Part of a small language model's weights.
Size: 16 layers, 3 heads of 64, vocabulary 32000.
Architecture: LayerNorm before each block, learned positions.
Each number is 128 + 32 x the weight over the matrix's rms, rounded and kept within 0 to 255. Layers, rows and columns count from 0.

# layer 9 MLP up, 1152x192, rms 0.0832, rows 672-743, columns 96-191
[[ 86 147 140 150 105 194 156  84  95 110 146 138 127 121 116  93 138  90 109 154 104 182 149 170 130  94  99 149 133  89 130 142 130 140  90 118  64 100 159  38 125 107 134 129 131 158 225 121 126 170  84  64 125 144 146  96 101 136 179 153 160  84 196 184 147  57 157  89 208 118  94 196 187 140  86  31  48 180 122 188 158  60 100 153 108  66 110 220 147 208 127  54 160 151  78 103]
 [148 166  93 119 165 150 136 142  94 142 114 135 127 138 131 135 117 113 130 133 107 125 141 136 119 133 111 124 179  61 129 158 102 124 107  71 133 100 158 128  88  94 125 128 105 119 116 152 124  99 108 120 137  95 101 173 133 146 142 128 116 138 137 120  92 127 117 109 120 118 124 104 163 114 144 141 155 139  97 168 131 157 121 130 114 125 132 135 135  92 156  87  78 151 124  88]
 [ 70 101 152 115 181  77 118  94 120 214 180 137 118 149 162  97 109 182 113 122 109 108 176 135  90 158 111 123 127 137  86 177 118 147 145 135 139 170 160 168 102 111 132  68 123  60 144  91 173 159  75 105 172  91  32  84 119 116 142 121 163  68 110 129  95 124 106 160 176 113  73 177 131 125 136 134 157 156 134 106 147 169 138 138  96 129 120 146 158 118 101 104 147  86 152 141]
 [ 26 153  68 108  55 100 147 136 119 145 138  54 139 148  74 121  84  71 186 151 158 238  47 145 151 165 144 147 226 103  79  55  97  92  64  92  41 137  95  74 137 200 126 131 164 133 157 188 171 197 132 159  51 105 114  94 111 195 181 195 117  94  79 213 181 152 150 162 177 103 136 176 131  90 166  95 159 162 172  88  71 128  56 176 117 144 106 128 146 189 134  47  65 130 191  87]
 [138  91  74  86 130  88 109  96 133 135 127 115 130 128 159 139 134 114 133 106 118 172 140 134  75 113 139 122 120 109 152 118 129 159  98 144 122  88 180 162 100 114 144 147 159  94 134 159  83 114  84 119  85 114 126  84 125  92 153 137  64  84 147 151 145  92 136 109 138  86 143 136 146  76 133 140 140 143  96 142 153  78 135 122 175 142 112  75 131 115 113 117  87 118 125 158]
 [106  82  88 114 180 111 143 105 150 118 128 145 119 156 133 162 136  93 161 127 122 112  96 148  70 110 155 143 125 103 154  86 106  78 135 134  80 118 145 126 134 105 128 136 119 120 140 124 135 129  99 112 129  91 111 131 174 121 113 123 119 127 180 120 119 135 138 136 111  92 147 156 162 136 146 161 158 131  75 117 120 130 129 119 120 125 114 117 116 123 121  95 129 135 166  95]
 [148 131  76  57 163 114 158 159 134 102 139 106 149 117  67 168 102 139 142 174 153 149 107 143 135 157 127 114 114  82 116 119  89 131  82  98 112 127 154 160 199 113 125 164 156  98 160 177  74 176 126 105 111 118 179 113  95 124 111 149 144 132 133 172 119 151 129 127 105  70 122 134 124  87  89  88 122 129 131 141  68 118 125 111 157 169 100 114 122 153 160  93  97 165 113 102]
 [108  96 136 109 134 152  95 150 113 179 126  99 139 161 103 159 122  86 122 108 142 129 143 134  79 163 164 129 112 102  86 106  92 140  90 121 131 115 110 116  78 141 153 116 160  86 127 151 125 126 118 146 143 116  86  94 146 101 150 106 177  94 141 162 111 181 147 119 135 114 135 160 147 125 174 130 124  93 129 142 105 185  79 166 142 136 129 122 143 119 116  83 131 115 108 111]
 [113 121 164 138 130 120 139 149  92 167  67  92 186 174 131 144 155  81 123 117 111  91 142 146 111 154 111 139 131 113 117  86 122 127 121 129 122  91 155 128 147 138  85  85 175  94 144 131 149  94  90 124  97 122 138 130  74 126 131 137 134 138 146 110 111 121 117 107 166  85 152 133 161 157 147 147 102 150 101 165 141 102 122 140 120  96 147 140 128  63 105 133 123 137 125 109]
 [177 131  92 104 114 100  90 125 191 180 122  82 131 121  95 170 128 129  95 170 183 124  99 134 142 127 183  93  95  73 253 133  95 105  77 110  90 106 208 114 123 128 191 127 106 124 112 118  90 160  59  87  81 180 168 156 157 132 182 131 143  86 122 120 206  72 150  93 167  55 108 116 120  72 115  93 158 174 147 160 134 188 120 143  87 144 142 104 127 124  94  73 109 157 124 158]
 [155 108 111  74  96 126 137 120 102 198 130 131  86  77 116 148  88 133  98 134 139  88  88 127 134 165 126 112 198 128 139 131 137  94 167 100 122 151 155 126 129 113  89 134 103 100 119 111 114 116 173 165 153  97 110 156 117 133 130 100 168 126 144 145 146 106 155 159 119 138  84 102 162 107 121 116 125 135 142 130 138 138 141 161 118 105 183 102 118 131 103 140 112 117 158 110]
 [178 128  89 128 184 109 107 178 149 128 170 127 161  88  74 170 178 120  70 107 122  58 142 135 136 154 109  77 127 157 175 103  58 135  77 115 101  72 144 166  97 157 119 195 129  76 128  80 116  78 129 105  76 116  70 176 196 165 126 184 133 127 165 164  96  92 157 123 107 113  46 105 189 112 163 124 206 189  70 145  97  62  83 150  50 154 177 151 113 167 167 149  87 102 183  63]
 [152  96 245 159 156 101 107 151 162 159 213  97  96 154 197 100  90 110  55 150 186 115 106 111 142 238 185 136  88 105 160 108 109  97  93 111  99  99 115  59  56 221 135  89 178 105 141  66 152 147 111  90  91 142 105 147 129 144 127 180  53 144 124 190 135 115 166 141 144 148 144 122 122 141 123  98 126 132 117  79 114 136  90 168 150  41  67  92 177 187 140  86 144 111 148 150]
 [104  92  91 119 135  94 168 169 144 131 112 149 143 141 130 130 164 130 140 131 116 169 161 107  99 147 128 129  81  90 117  95 112 154 119  43 173 139 114 178 118 141 165 169 154 119 107 116 132 137 164 118 135 173 110 142 109 105 135  84 119 140 137 111 102 133 125 111 118 104 155 125  75  88 115 163 157 132 120 152 138 159 115 142 135 150 165  83 153  88 133 127 178 146 130  65]
 [167  99 112 151 170 140 171 138 164 104 101  69 140 131  90 192 141 178 109 131 132 132 171 144 160 123 142 127 112  81 106 110  62 172 115 138 135  79 135 116 154 115 137 135 127 145 191 129 142 143 137 104 172  98 139 141  72 142 146 133 164 133 163 164 119 187 129 145  88 170 130 137 126 114 122 123 131  75 102  97  97 124  76 129 124 141 134 181 142 133 100  84 118  85 165 151]
 [133 178 117 146 168 127 133 175 142  75 116 136 174  99 104 138 109 156 113 154 123 130 122 120 167 124 126 127 119 103 166 134  99 136 124 116 146 127 177 114 123  80 109 105 144 141 161  97 119 113 128 101 162 133  74 103  54 123 168 137 155 129 155  87 110 122 136 176 148 132 128 101  99 132 130 152 135 107 159 124 128 158 140 106  80 153 139 141 161 102 116 134 136 134 137 132]
 [ 99 132 174  83  84 128 175 116 155 108  75 145  96 132 198 179  62 155  93 117 156  82 135 134  73 133 184 124 122  60 173 103 196  59 145  63 139 101 127 145 108 127 126  97 154 102  99 199 128 130  71  91 123  86  57 192  88 170 170 196  67  99  83  95 171 106 142 111  98  94 154 173 134 131 125 144 216  82 118  75 131 130  90 146 187 138 196  76 159  73  74  97 101 102 111 201]
 [ 87 110  91  51 146 117 108 184 112 118  78  61 142 143 111 173 168  76  93 160 132 146  78  95 149 108 115 136  92 110 168  99 141  97 165 120  85 128 111 103  74 230 162  75 157  64 178 147 110 130 103  98  71  77 158 115 166 177 191 109 130  68 109 123 100 118 145 118 159  73  93 141 109 149  97 150  70 177 207 113 187  75  72 151 130 101 117 100  99  86  89 161 109 128 178  94]
 [ 53 115 143 134 112 129 119 106 138 168 184  91 130  81 201 136 145 184 146 139 126  93 121 102  88 156 203  84 137 127 148 143  92  80 121 144 139 135  58  91 121 105 197 101 123 148 141 154 181  88  70 130 110 126 109  99  74  99 187  58 142 128 109 182 132 139 201  89 148 120 175  98 119 139  95 157  54 156 156 139  92 128  95 147   0  73 147 154 117 149 196 109 139 154  70  76]
 [117 136 139 114 136 103 151  95  99 115  94 137 110 100 155 191 121  86 105 140 105 144 142 117 131 152  79 135 136 155 141 118  87  73 127  87  81 121 132  88 154 169  83  62 134  92 146 119 146 110 106 116 111 149 150  97 120 117 159 187  55  91 153 113  96 130 162  81  55 104 175 150 148 144 162 139 132 148  98  92 126  73 111 132 122  77 121  61  98 160 108 108 127 165  83 139]
 [112 142 171  86 120 155 185 160 133 149  90  77  82  57 156 185 171  66 100 141 133 154 103 119 118  94 105 133  67 130 132 100 169 106  74  96 160 140 135 120 128 120 170 122  95 164 151  87 140 141 181  85 108  73  75  94 112 124 184 110 152  88  84 186  91 156 193  97 158 142  51 144  98 120 174 128 104 177 102 152 114 178 114 125 103 124 224 158 137 119 130 147 117  41 156 117]
 [146 113 146  77 195 113 163 100  55 113  91 141  64 118 110 163 134 128 163 166 149 112 117 155 137 138 188 121 118 134 139 117  83 129 107 102 132  75 129 174 158 120 120 141 138 156 145 145 111 124  95 135 117 120 110  53 103 108  90 148  78 147 140 141 156 187 141 133 115 123 132 141 101 146  87 118 154 142 115 165 121 105 153 146 139 140 121 113 136 191 159  48  87 132 123  94]
 [186 154 147 100 134  76  66 108 204 161 164 114 130 109 119 173 108 145  81 151 111  86 105  86  76 186 137 131 152 128 117 149 122 106 152  69 117 160 142 105 141 112  99 162 124  62 142 114 144 205 110  97 118 103 163 146 129 111 170 185 103 179 157 178 144 128  83 114 169  77  55 145 175 105 199 154 175 150 219 137 120 137  96  85 128 159  82 148 168 151  89 143 122  97 158 131]
 [112 121 133 147 159 140 129 136  47 104 185  92 164 130 117 128 131 173 102 109 115 113 119  86 120 125 107 154 160 170  87  83 145 121 105 120  76  97 178  74 151 132 114 147 104 127 134  69 160 139 123  67 125 106  75  93 108 123 137 129  87 174 209 150 119 142 131 143 158 129 135 105 147 125 115 110 124 199 113 182 149 142 134 147 109  88 187 140 117 136  90  88  78 107 172 111]
 [ 83 127 131 110 158  55 138 103 116 108 153 124 209  82  86 111 177  32 174  90 170  79 152 183 179 177 173  46 153 164 148 123 198 116 146 167 187 156 206  91  34 111 120 142 151 150 103 191  84 137 125  66  74 162 130 106 174 125 171 141  80 102 189 180 144 156 181 135 185  60 125 173 181  72  76 145 136 130 163 103 176 121  98 119  82  89 120 136 123 150 255 141 169 133 103  94]
 [152 128  79 104 156 146 150 185 110 138  89 125 177 150 103 108 168 174  95 110 133 117 111 129 116 132  91  75 124 125 136 171  91 126 131 168 139 120 221 144  79 140 127 139 128 112 147 116 175 105 165 131 155 129 112 153 135 119 112 153 215 137 149 111 140 113  52 163 104 134 115  84 102 106 126 126 149 104 132 120 120 153 140 104 100 143 136 167 140 150 124 135  96 129 164  86]
 [ 82 102 156  93 115 167 112 121 133 159 149 173  74  65 107 153  71  76 116  76 127  90 174 129 126 154 149 116 141 134 168 165  88  73 110  35 142  81  89  97 145 112  96 165 111 101 154 143 143 149 142 104 117 111  95  94 111 153 130 127  95 128 141 206 142  99  90 163 115 178  91 154 109 115 103 182 162 221 188 140 146 134 106 185 147 185 167  90 116 106 102 174  99 126 126 166]
 [130 137  20 131 170 136 114 125 104 141  89  66 103 165 117 163 113 117 122 102 158 104 161 190 155 112  87 117 149 126 140 172 116 154  69 179 122 125  86 124  75 180 123 114 148 150 220 157 198 143 121  91  77 116  43 143 132 119 119 166 117   9 164 177 151 156 116  96  89 152 181 154 177 160 115 125 113 174 139 127  91 219  94 150 126  57  74 137  96 185 130 112 148 149 126 137]
 [121 147 204 171 127  85  42 109 173 125 117  92 164 115 119 196 105 156  66 109 154 164 162 118 117 206  75 130 143 133 110 116 101 128 114 142 129 128 156 121 109 114  93 174 121 105 151 156  73 138 132  90 143 139  59 128 121 135 164 180 125 124 155  98 137 111 112 112 129  95 130 184 146 130  75 170 198 132 105 184  97  88 153 120 138  99  95  75 145 126 138 106 173  97 110 133]
 [120 128 128 174 125 142 112 131 209 146  98 131 135 140 157 113  91 138 110 201 137  37 118 150 128 111 142 105 167  96 136 153 106  96 138 124 144  54 180  73  43  79 143 139 144  77 161 136 115  83 140  77 135 153 115 164 127  95 126 132 153 118 177 120 161  81 122 130 101  85 135 127 106 121 155  84 163 151 163 143 116 168 151 123 134 141 109 151 180  91 158 110  96 104 139 131]
 [104 127 122 108 118 121 128  89 162 129 107 135 117 124 158  84 115 146 115 123 139 150 132  74 178 184 105 139  96 147 153 106 115  91 134  86 145 142 119 146 100 135 171 138 139 120 118 161 145 110 145  98  80  94 140 178 132 143 128 139 121 113 119 167 125 141 131 155 137 118 148 153 107 124 124 144 178 137  95 119 129 102 158 135  93 118 186 107 156 123  70  76 128  85 149  80]
 [ 74  89 135 116 107  99 187  91 172 142 146 124 107  55 152 148 107 113 158 147 168  90  49 117  66 149 143 112 188  83 181 104 179 103 112  83 169 162 185  39  93 108 153  52 170 117 137  99 119 132 124 118  73 172 168 107  98 179 135 110 113 144  71 119 221 115 136 161 119 174 147 171  75 111 170 178 196  64 169  70 147  95   4 154 100 118 133 132 132 161 165 149 119 141 101 184]
 [109  97  72 169 144 112  96 186 181 132  85  69 146  89 144 123  96  57 185 103 125 122 142 111 162 107 142 109 105 114 140 137 134 185 139 127 115 128 101 145  26 146 175 167 141 136 151 172 147 127 103 140  56 178  78 102 131 143 178 147 145 104 150 129 154 147 132 120 139 137 136 147  61 142 100 143 135 209 141 158  94 130  88  85 104  75  88 143 159 191 211 118 151 103  99  48]
 [137  85 118 111 104 156 139 175 123  93  75 109 100 116  97 170 134 162 160 123 115 140 144 156 176 127 151 126 122  93 133 126  80 171 128  88 156  85 142 111 125 120 135 143 138 139 159  98 121 128 140 118 153 146 109 112  78 118 150 135 157 141 127 109 141 156 177 136 113 142 121 170 123 157 127 129  88  98 125 182 119 148 101 132 114  90 177 130 146 146 138 112 134  90 157 139]
 [ 52 172 117 108  94 144  63 147 161 172 223 130  85 200 203 149 105 107  59 240 163  78  90 123 164 123 160 129 128 155 131 130 155 100 144 124  88  71  81 123 119 206  68 105 158 148 189  79 109 127 104  72 106 116 150  36 154  98 126 245  97  76 154 155  92  75 158 112 110 138 106 202 133 112 149 106 126 242  90 146  88 148 127 130  87  84  90 168 119  43 124 151 174  92 119 170]
 [125 116 157 109 143 120 140 122 137 150 149 134 154 114 157 130 133 121 132 103 116 111 106 125 116 133 104 125 138 171 110 116  93 121 140  94  87 116 141 131 153 109 113 136 145 123 148 106 149 120 144 103 122 117 144 121  69 132 132 161 105 142 154 129 185 124 118 181 116 124 137  95  72 103 125 141 161 136 158  99 173 116 132 109 154 131  93 120 125 105 163  99 132 122 155 145]
 [138 115  48 100 121 145 126 137 141 175 140 140 156 106  84 159  96 149  92 189 126 125 103  71  88 124 122 113 150  64 139 170 173  82 145 128  90 144  99 114 110 123  86 140 113  92 139 120 112 114 129  68 131 132 112 119 109 107 135 139 187 116 146 154 137 133 108 104 133 111 117 151 161  58 117  90  93  99 134  46 120  98 126 171 129 125 103 148 174 176 116  99 119  83  83 102]
 [136 115 120  97 169  98 166 104 107 185 129 122 106 149 118 124 143 119 148  96 167 117 133 163  96 107 149 131 203 164 139 139 100 168  91 119 156  57 151 119  92  96 124 127 140 152 135 139 130 181 157 133  61 147 139  58 173 145 120 145 143 151 126 161 187 176 155 122 135  75 128 114  95 149 137  88 161 152 118 140 176 154 110  86 174 141 112 111 131 117 184  74  98 143 117  94]
 [127 171  50 149 144 184 142 147 165  89 108  91 133 122 107 124 119 109 109 135 182 100 144 124 146 115 170 110  93 120 197 100 162  69 174 162 157  83 143 143  70 138 119 108  93 163 238 111 125 124  74  24 137 114 137 146  72 145 152 121 182  68 156 126 181 101  93 133 150 151 121 153 106  79  80 110 159 211 160 158 109 151 125 160 103 206 139  80 144 112 109 187 131 143 142  47]
 [105 166  73  90 118 128 103 177 169 133 135 134  83 125 132 174 101 139 110 129 189 105 143 191 133 115 138 125 130  97 166 148 107 113 162 101 144 113 125 140  93  88 156 116 175 134 157 121 114 105 100 113 101 146  93  64  75 132  88  93  99  91 141 119 128 119 179 129 103 177 167 111  22 118 159 121 139 138  95 128  93  85 112 136  66 120  82  92 130 140 180 136 132 147  98 106]
 [110 130 124  92  98 115 160 141  98 130  85 117  86 135 123 120 146  89 102 127 160 160 108 159 148 136 157 115  67 106 120 136  60  96 155 116 155  94 134 119 125 190 129  94 115 138 162 144  93 123 140 128 127 134 169 163 106  92 114 133 138 160 133 130 117 120 143 148 108 125 148 161 132 141 174 120 104 150 109 140 106  89 114 152 109 151 112 113 132 122 137  77  77  96 131 102]
 [102 123 105 108 101  61 116 101 104 136 158 124 193 140  53 125 125 112 138 180 146 121  57 148 130 158 118 112 146 198 110 120 140 129 147 131 119 127 162 120 147 108  96 166  89 113 108 126 138  89 127 129  92 127 158 110 107 127 126 137 131 135 144 161 157 116 158 137 169  83 132 137 136 111 155 151 119 191 133 129 164  84 135 128 120  87 103 140 124 120 147 129 129 113 117 111]
 [ 87 133 155  69 108 146 155 206 139 172 121 113 130 104 188 143 143 117 136 109 154  83  47 196  17 159 122  97 102 103  77  61 151  62 150 132  88 159 126  65 116 109 185  85 130 128 160 113 104 186 154 129 157 131 115 151  28 137 142 135 153 145 138 207 175 158 151 113  89 129 111 175 129  59 202 131 114 122 238  79 198 134  45 164 209 148 102  54 112  82 122 142 158 155 116 181]
 [133  58 127 100 165 109 160 129 105 141 125 122 165  88 161 167 100 173 138  99 145 153 130 176 142 104 179 158 125 103 124 138 131  77 132  89 140  87 106 135  92 110 156 138 115 149 141 124 117 126 148 123 107 115 165 118  94  80 142 135 140 118 172 167 152 148 113 120 154  96 158 125 149 149 197 138 176 143 125 134 168 108 129  87 114 110 134 146 130  72 113 124 159 117 125  97]
 [104 155 122 119 123 200 113 140 199 212 134  95  87 110 191 106 120  92  78 112 145 155 153 137  99 144 110  83 123 125 167 116  96 149  92 178  78  76 116 138 106 135 133 137 132 137 115 128 155 178  71 168  73 156 122 164  94 146 117 171 154  96  99 145 143  95 131 103 143 125  64  65 168 172  92 121  88 101 135 130 152 169  94 134  80 146 147 168 125 144 149  76  79 136  54  82]
 [121 151 168  82 171  50 163 132 154 107 147  88 167 117  91  91 103  93  79 159 103 163  76  92 170 148 149 131 191 164 127 112 132 131 100 147 119  97 153  88 146 108 164 101 162 123 132 141 143 114 114 108  93 128 130 186 111 114 158 174 107  91 198 157 170 128 115  64 232  50 135 115 122 150 119 177 112 128  82 132 127 116 134  97 119  94 152  57 169 110 155  51 114 146 117 132]
 [147 152  95 139 147 109 149 135  85  92 115 135 128 171 105 100 139 156 132 130 147 109 123 154 130 124 159 144 156  58 179 142  98 126  89 110 118  92 156 125 125  85 127 141 134 149 167  94 119 129 105  76 136 157 142 112 150 151 149  95 129 149 178 120 135 135  99 159  97 123 104 127 107 113  94 105 163 121 114 181  61 136 139 149  73 110 187 163 125 125  65  83  83 137 142  82]
 [105 116 114  53 121  90 139 144 132 129  93 114 156 103  84 173 117  91 195 135 111  89 110 114 100 168 131  86 117  87 149  83 151  82 167 107 208 166 113 105 160 127 143  69 129 143 144 147 148  57 146 144 116 146 200 157  82  99 160 166 132 155 148 144 131 100 175 147  91  39 112 142  71 116 170 140  52 146 132 103 155 120 133 206 119  99  85 146 137 169 198 200  81 139 113 201]
 [125 161 106  79 134  75 139  85 134 127  94 120 149  61 201 125  82 129 165 177 118 191  70 162  12 195 183  56 105 138 159  91  92  93  68 123 156 101 209  11 127 132  93 109 191 165 157 226 123  82 102 191 124 137 143 144  88  63 156 186  92  90  83  99 250 104 194 113 151 163 135 205 101 154 221 108 131  73 149  92 167 172 132  78  84  61 134  38 166 113 153  67  98 115  47 152]
 [134 148 151 145 122 156 165 104 159 186 122 121 130 140 182 107 165  86 166 114 148 175 161 113 116 152  73  92 170 185 135 135 185  94 114 140 151 169 169 109  95 119 115 100 137 134 137 135 119  76 117 159  98  88 132 173 147 133 136 141 149  88 134 116 132  48 126 148 125 127 117 128 137 114 170 151 147 146  94 125 144 120 103  71  95 117 151 109  96 110 131 140 131  80 159  89]
 [127 130 124 156 131 156 116 163 135 169 142 142 173  75  60 174 133  97 123 155 186  78 118 129  98 114 147 101 157 166 169  74 112 110 108 148 126  90 155 128 168  89 109 185 117  45 112 155 134 134 100 141  84 116 113  96 111 132 150 166 145 166 121 181 118 136 173 205 145  68  79  96  66  99 102  88 120 237 128 121 129 106 187 114  52 102 139 113 184 177  49  99  91  95 105  81]
 [104 148 134 118 152  89 175 110  88 130 154 150 133 112 135 106 160 151 129 158 126 101 170 146  81 126 146 120 137 128 124 139 107 138 107  68 140  91 112 113 125  87 103  84 120 141 139 120 122 145 103 116 114 166 137 107 163 124 105 112  99 151 169 120  97  98 144  92 118 133 128 141 132 155 137 128 136 152 124 140  95  84 163 161 127 129 175 105 123 161 125  75  87  83 147  92]
 [142 137 134 113 152 170 168 151  86 146 115  98 103 106  86 164 154 179 141 125 166  48 123 125  98 103 118 109 125 141 125  98 163 124 114 132 124 171 137  99 177 138 110 153 123  98 157  58 180 100 143 153 146 147  56 125  54 135 129 130 145  73 144 139 147 137 159 190  79 150  58 144 152 166  76  77  95 106 105 135  87 134 109  98 184 136 137 113 141 159 161 119 117  52 132 119]
 [110 160 163 145  93 122 119 137  77 175 150 134 178  92 186 112 141  93 144 162 145  86  83 103  97 148 112 115 124 147 132 146 187  61 148 120  97 123 144 148  99 119 123 103 133 113 140 128 181 103  79 169 104 133 101 111 111 148 136 134 114  94 106 144 161  59 115 137  98 120 142 112 112 125 135 152 114 227 181 143 124 111 158 131 154 101 149 129 130 122 142  93 129 124 107 140]
 [114 172 141 122 139 178 215 145 129  63  67  70 122  89 210 160 108  68 157 117 194 132 113 121 130 187 132 109 103 147 184  91 148 120 139  88 135 165  80  43 129 159 157  80 135 139 130 176 127 125 116 107 123 159  39 140 125 179 114 157 150 161 126 154 207  66 142 137  91 156 134 202  74  44  72  48  85 124 140 113 110 142  92 149 158 177 110 134 133 182 109  80  91 145  98 151]
 [127 141 144 113 133 157 160 101 131 112 133 140 100 121  97 108 126 152 124 161 131  67  96 105 142 129 107 123  97 113 137 127 165  73 134 120 155 123 167 140 127  73 124 103 105 127 129 146 127 165 120 128 113  65 109  78  84 198 172 108 177 172 194 153 171 102  90 160 151 102  71 128  57 118 101 130 154 128  61  98 103 124 121 202 118 108 101 116 156  73 175 134 133  94 137 166]
 [ 76 128 169 150 138 120 178 176 162 160 106 130 117 138 193 115 168 133  48 108 118 177 177 180  83 164 124 107  73 101 127 106  61 120 200 105 109  43 130 172 121 157 140 112 186 118 164 158 164 163 145 156 128  85 107 125  86 127 136 179 144 179 116 144 123 147 113 151 120 143 122 119 164 110 128 176 116  87 187  93  97  98  49 151 163 143 135 150 140  92 102 112  32  89 169 110]
 [125 116 153 146  86  68 164  95 181 119 153 105 118  90 132  73 112 184 113 119 143  97 144 102  77 193 125 145 128  90 106  92 148 132  56  91  43 117 147 170 191 186 141 105 117 119 199 114 132 119 102 110 145  45 145 154 159 147 247 130  63 142  98 162 168 167 148 107 180 152 164 148 143 145 172 125 115 118 130 110 116  81  97 101  87  83  92 157 130 137 121 118 133 129 112 128]
 [110 156  47 100  91 156 112 144 128 169  78 142 146  68 173 167 100  43 132 100 133 118 108 160  91 140 119 125  79 119 155 130 165  96 114  95 151 185 134 125  99 114 150 100 114  95 135 138 144 122 103 152 137 118 133 162 171 144 133 136 153 150 117 141 136 114 108 104 120 150 128 141  81 101 108 129 158 216 162  97 143 140 114 109  98 192 147  76 136 109 102  80 101 184  95 115]
 [105  93 158  81 177 103  94 110 190 121 122  78 158 122 110 102 185 105 139 116 127 136 149 143 113 132 129 101 131 130 131 164 118  77  76 145 174 128 139  81 150  97 163  67 198 201 153 154 146 136 150  54  91 147 177 134 109  86 105 146 129 109 161 119 120 137 196  94 164  99  87  97 141 162 170  90 146 127 111 113 198  80  92 160  88  76 127  83 168 102 129 115 171 127 113 187]
 [ 72 168 182  43 106 117 126 149 149 148 153  92 127  67 198 126 155 129 163 132 148 152  15 130 185 193 167 152 173 185 135 128 119 101  58 105 156 100 121 115  97 128 151  92 113 148 132 123  67 145 105  34  53 139 119 134 119 168 137 102 150  63 152 112 123  83 160 137 153 147  40 144  91 111 102 146 182 182  86  93 120 118 190 121  41 114 152  41 118 153 114 144 113 105 133 122]
 [130 146 107  93 146  58 177 167 200  93 163 111 145  88 181 128 100  53 110 104 154 147 172 159 121 130 177 124 111 111 185  68 118  47 137  62 156 100  71  85 173  99 150 103 161 154 179 153 124 159  98  68 101 127 100  90 115 139 163 108 114  86 139 165 141  78 219 205 152  75 144 112 103 113 135  88 158 166 118 113 190 130 115 135  87 118 141  69 141 189  74 166 137 136  74 182]
 [107 107 180 126 165 109 133 106 154 133 103 115 113 105  72 181 135 175 163 126 154 140 124 144 135 123 127 131 191  94 121  90 103 160 111  58 130 110 154  91 134 116 101 150 151 145 134  69 132 136 126 120 142 124 145  82 106 135 121 166 134 139 158 161 117 156 150 161 105 140 126 149 110 135  91 135 140 124 104 125 133 106 138 107 120  96 140  96 101 133 115 130 143 145 142 127]
 [ 95 135 111 145 120 112 139 150 110 103 112 153 144 150 153 196 107 140 113 125 116 151 165 105 111 132 114 126 140 112 126 113 111 116 150  73  82 131 102 118 147 132 127 185 127 148 116 116 214 130 137 151  99 161 159  96 103  95 151 126 175 140 161 141 111 131 153 137 109 127 172 131 121 123 130 155 168 103 113 154 106  70  98 124 118 125 172 136 170 131 146 133 145 121 124 127]
 [ 96 185 107  63  86 206 116 137 149 161  84 101  89  81 137 121 159 129  81 150 183 100 122 151  95 127 139 107 109 154 233 104 151 134 134 168 118 132 161 115 114 122 140 127 136 132 155 179 103  87 106 118 108 137 118 129 170 125 130 130 166  95 134 101  77   0 150 165 110  91 128 145  81 131  91 102 100 172 136 131 171 150 104 169 131 182 162  59 131 112 162 144  89 114  84 114]
 [ 65 147 128 131 124 110 158 103 142 133 165  68 158  77 164 214 109 137 161 130 170 138  62 208  83 255 174  67  81 114 158 101 116  82 133 118  96 179 131 173 219 152 134  41 136  71 143 167 170 125  83 144 178  95 163  96 123 127 121 152 104  90  99 186 160 102 141 102 164 163 111 115  68  78 216  20 119 103 183  45  87 119 104 124 154 127  87 155 114  94  52 137 116 200 124 214]
 [ 72 169 104 119 136 110  83 167  81 164 144 109 174  91 161 139 124 115 152 184 104 135  82 109 119 137 145 139 113 161  87 122 172 123  95 120  97 154 177 133  96 147 105 148 122 106 155  97 121  78 119 155 104 128  85  96 126 143 137 130 148  83 150 191 130 143 136 109 167  84 143 169 149 123 180 139 102 181 146 174 158 137 143 102 130 125 138  93 105 150 136 126 152 125 138 126]
 [107 141 169 129 142 132  87 144  96 177 146 123 116 146 174 131 144 169  88 131 167 123 117 205  91 139 148  93 132 110 184 143 138 135 138 201 124 112 123 102 156  90 141 142 145  65 163 141 128  87  54  81 133 104 106 102 150  79 112 171 167 119 236 168 127 155 133 128 200  77 102  87 139 105 119  77 104 120  75  90 181 163 127 146 105  86 160 135 180  93 129 111 155 132 101 108]
 [ 99 124 117  42 120 100 197 180 152 147 126 122 147  72 109 129 158  87  54 113  96  97 145 167  89 124 141 149 138  92 123 118 118 119 127 103 100 120 109 140 126 103  83 125 100  89 177  99 110 132 137  64 128  81 112 103 147 181 169 125 160 118 148 188 131 159 132 126 121 135 115 119 141 121 128  96 122  97 102 128 119 114 101 182 123 145 161 110 123  96 163 155 110  81 125 144]
 [139 161 132 103  89 108 116 148 121 125 133 107 148 105 176 181 160  61 170 162 133 156  94 152 171 177 174 107  62 180 165 127 126  89 154 109 115 137 124 123 159 190 131 147 124 131 146 124 120  89 108 100  81  95 141 152  90 146 181 186 100 109 169 140 152 126 157 131  98 145 148 185 103  93 122 108 149 180 138 138 107 144 112 116  42 122 199 145 114 118  88 114  79 101 155 121]
 [ 92 139 148 100 129 104 150 125 168 110 180 106 110 120 151 146 110 115 146 119 127  82  55 148 156 167 138  86  96 115 143  99 128 110 131 104 123 138 143 137 161 151 157  54 132 118 138 110 165  85 136 161 138  96 145 119  99 134 135 169 133 103 111 131 159  84 123 146 102 164 147  79  81 103 129 146 130 146  76 103 127 197 104  96 153 159 140 137 119 191  75 157 100 112 160 145]
 [127 195 127  96 137 135 140  99  41 161 122 136  59  97 198 144 122 117 152 130 164 148 112 156  86 120 152 123 123 134 179 169 151  84 122 124 141 140 120 160 150 101 107 156 106 143 161 128 142 104  96 119 145 134 116 141 112 136 109 129 134 105 120 133 184  44  95 122 118 107 131 125  94 107 103 104 144 194 138 122 141 108 145  91 112 121 134  72 131 142 187 121  77 126 120  95]]